config.toml
num_key_value_heads = 2
head_dim = 64
positions = "rope"
init = "uniform"
init_std_up = 0.0248
schedule = "wsd"
final_lr_fraction = 0.05
Each number is 128 + 24 x the weight over its row's rms, rounded and kept within 0 to 255. Layers, rows and columns count from 0. Numbers have three digits each. The size before them is the row's rms in percent of the matrix's.

# layer 5 MLP gate, 1728x320, rms 0.182, rows 1598-1609, columns 0-79
098:141167130090138152160096163102180167129125096069131138149136130121130113145137103170117119137159150141151158132125110141134097122128149117100159088142174137081171130104110127120153117148143128152141086113129168116146144094117129132139138073
105:143118104142137096154082128089137116095140141085104121116119110089128142149126134130155111148117120121188118125095085110114107134128142125094137146092080097181155149148136141128088104167095117138134137111146097116173106140122141117149144141
095:106107142097142108095152167118124101128108125124149159104132116144125136117102101119119152126164150123117152126132155122124149162123094168096088120111101149128104120146101143138124134169116102120142147086152132128136130115100140114136166116
102:137132095112143186130115154130139154140164130121143107141073186137097161124138145134152115130123126120110165137138117130115128185116101085135122120115117210090169124096138139140097139151128140130148160109125116118128130129144109143117178125
108:151092124129096150144080166134114127118143129122115115091130168125176146135123155149143140085114168165115107135158154151137106134145146175122096138161124134140148114112135101090132163148121095134068153169183126147118143143166116125100138106
097:138124111100138103136118096134143126112117115161143082142171176144121077100159136170124143146137115129126114126136092137123140118118147147161149130120123128125173146174116162121129112175127225110131175133136133123108076112069144140145097112
098:148064130122119172141118118093096157141124133123132119098144122122124118180124113120124132133151147125086120138105112128109125093165163096166121127140147136132118171133106114147164109114157115171190160133125152143168110151118144146133146146
099:108106145145119140108143166152112145164120138127153149161156125132067133120129116126117145118133127113119115137129121096134129174149094134132096104149194049158132112151126130104164124126125089191103116126114116150137097163107138152130139150
090:149131107132107124107064117113120149106122133145130164155142168143096143148086131113133124173166143170127123097133130110136091179131125088108092141155140148119132178119138145129079124097166132084065106151129140113150144096078115129175111172
110:132113104123111184135129110122145149098084156164147144125124118202114131117152117073168145097150110101191177108108119161150095148139116122145141119134167166139111118162134100119120110129164123108126162109151100086101139150132140143167156163
100:143141162143136132128099115075151121130080114146158112123127142107160110103148104100161120166110097129121078108127116100141163107124119110164144115140103130138131136113143115135146138114127116112095115103126152146127132140151121108125140126
098:123132128163151134122138127125127129162104084181086117138162088155127154129123130204131128106170132092187123137107070112100114145131148119110134163126100099162097070110105102098134086099157126061116133151094118123118100136124137114139121131
# layer 5 MLP up, 1728x320, rms 0.178, rows 1598-1609, columns 0-79
103:165127158085123141114110136081099165124122127159145120122161185122169097136109135104111107119133175114127179145138094140123128145096112140136117100098154147140154097125099102138132150116170150138108153120134147124134144172113108135067133155
106:181139127062105124093112125099099113135161104119090074161150090145091118142099126149134089139098138131099125131197145160103098164149115149151093143147171186148125091105129110136128129084146091091112132098169137113127203106135088144117122109
094:148136134153122100103178148124122107140117097135132138140133147085161183122106111151151122154138137123126116150113181131128145152135121129110134097105144127165084117139157141152131160151100118104134122140103148155103171075128151112136105101
108:124112092143106101148168118143119126097111127158118138099153146164129112113093141104139151183117166099136087146136134116127107151145120137122141113121159106109143154117132103137136092110110183121095094143124130132125115167173110157121132153
106:140101151177137135145174137168118144120118153133125122146129175144180124113169140139061087107152116085109102112142156109076111119157127120128144111161115116151092095151096150090198117111123129118106163130126109110149143075123099145107140080
098:060088123158094167165177132122167141105134148139106137111103160108095122095111106132145124146116178116165127124088157114089107151137138122144095146108135124168078065172139161150184126082165140129130114126123175114113133151132138102123109160
094:103151136142123099122143131095127138142108115075144120121089116128135113067153148106146130126147135137109120143147136127086098129127130105162113134085123098126202138136126136140127127120175137119119160130160169128144090101124150123176173166
098:141150136103137161086118142114157130112124111101156104127129135128138158133163136149144151097118115150165101159106106138129169129121090126104125182115150118132137134137132145109156133179127109139130125130132102144127118153071141146109119092
090:131145129146152150111094138097127156106144116122153159150194150162136161175118116135150131127158115133134137102132124114135093107144145097142138107106178156149133166148146134090079107133158102098101110119132139110139132117088130136155116131
112:122137178073146117107104142127121131134106105071161117158142119108098062141107170155154113141147127160087083121138163124135107110101106111105101118124163086148135157116143145173172116135106145126162152154104135118169104101161141115110080120
106:109104122122161098169099130125105117125153097135115149169109141115125138076127140087110097120086106111099126143127138171163145137159111116129114134146096133109107135159156155083131147136136140094105109117119134173121142102167124146124138142
099:123124135149109106112176132108112107119104119138090125180162124127126138137166118157137133131147110105160146118118109113131110154156085131113155149107112114125157145144134145109087121136158166139123093129131162140090112097131078138131125127
# layer 5 MLP down (transposed), 1728x320, rms 0.158, rows 1598-1608, columns 0-79
099:154114114121112123139133143149150111151134131148167139113162128166088118118097100119115100100113170133148122156105112130146159111100136105123097104126137134131125102133124112168111111140170118063096126111146126141127146174176117198166069104
102:128094109137102122168118124165129148091142143128085128101170128115142103122124151124138119112118078105123078124126137133095150131124130164109103187119203132134142144116106111146139123144132144163136136141160095128128133124110118097132186103
098:142142086138112120109120104106151150139115152165145138164098113135118109117109081137140134117082190153159105123099130127099149090119139110116064153129166151136139136124132157167135116119132159153145155142155112137152087141118107149133124128
103:151148083121151122094152072094114113157129154115087120160151190183139086126083144148125173122100133122170131104150120128128147122153078139140130115112112115126109149127152169098129164171107156110105109137140103114107120134101100128152139160
102:135116131123142104107146111105173137133106098159096120152122090117114071137124111105091131169142132104094124141141175067109140124151094118153151130129074127117096133086142165130121145107107103134125104155122112086107122164141130187141123125
096:088104077088181153114091116142133118142148156113083080137125100116133116115143103128135192106100137108122131122105135127180126115138080136139112145144086121088128146137075139150137128123155118081152156155121151123096129135087125134123134117
096:112127137138080149153126077153160124172138091091152117107147113143098163095109135116127124131120146114190133142112155143135129125134149135137175103110120115116101127112150174137164176120125155121086120112125127162124120140147123190126080120
099:110133159099153172114138139155129124118135131153097083176102121113075146084126153116121110168114114107130121140165163142112160071144158191119098106119144099150076105101131144133131134117122122154124175121135126151133100086139123147117126139
097:162149102113128157129126087101112107171112113152135147131162153131160116115135108119135136111173145122122122139102117165140107131120185133158113109150098109124127128153120104105111131159108134122132088131108135124122151132101175175120162126
098:144105101157110107150154101124086133134154179105169101118112123134130091143122084179115159139115138079125141123136145142154162152111121099100094099130113153165190136128114104162147159125078106147127126143110116120133106144093117105094147114
101:147098124154136163068114101169130117178090140136151137134134155103130148072144176117101124110101163096119171121128130104155103110129131066119151111127145121125098136145137121123120130142145117130137118114130098134147155154120122180132156100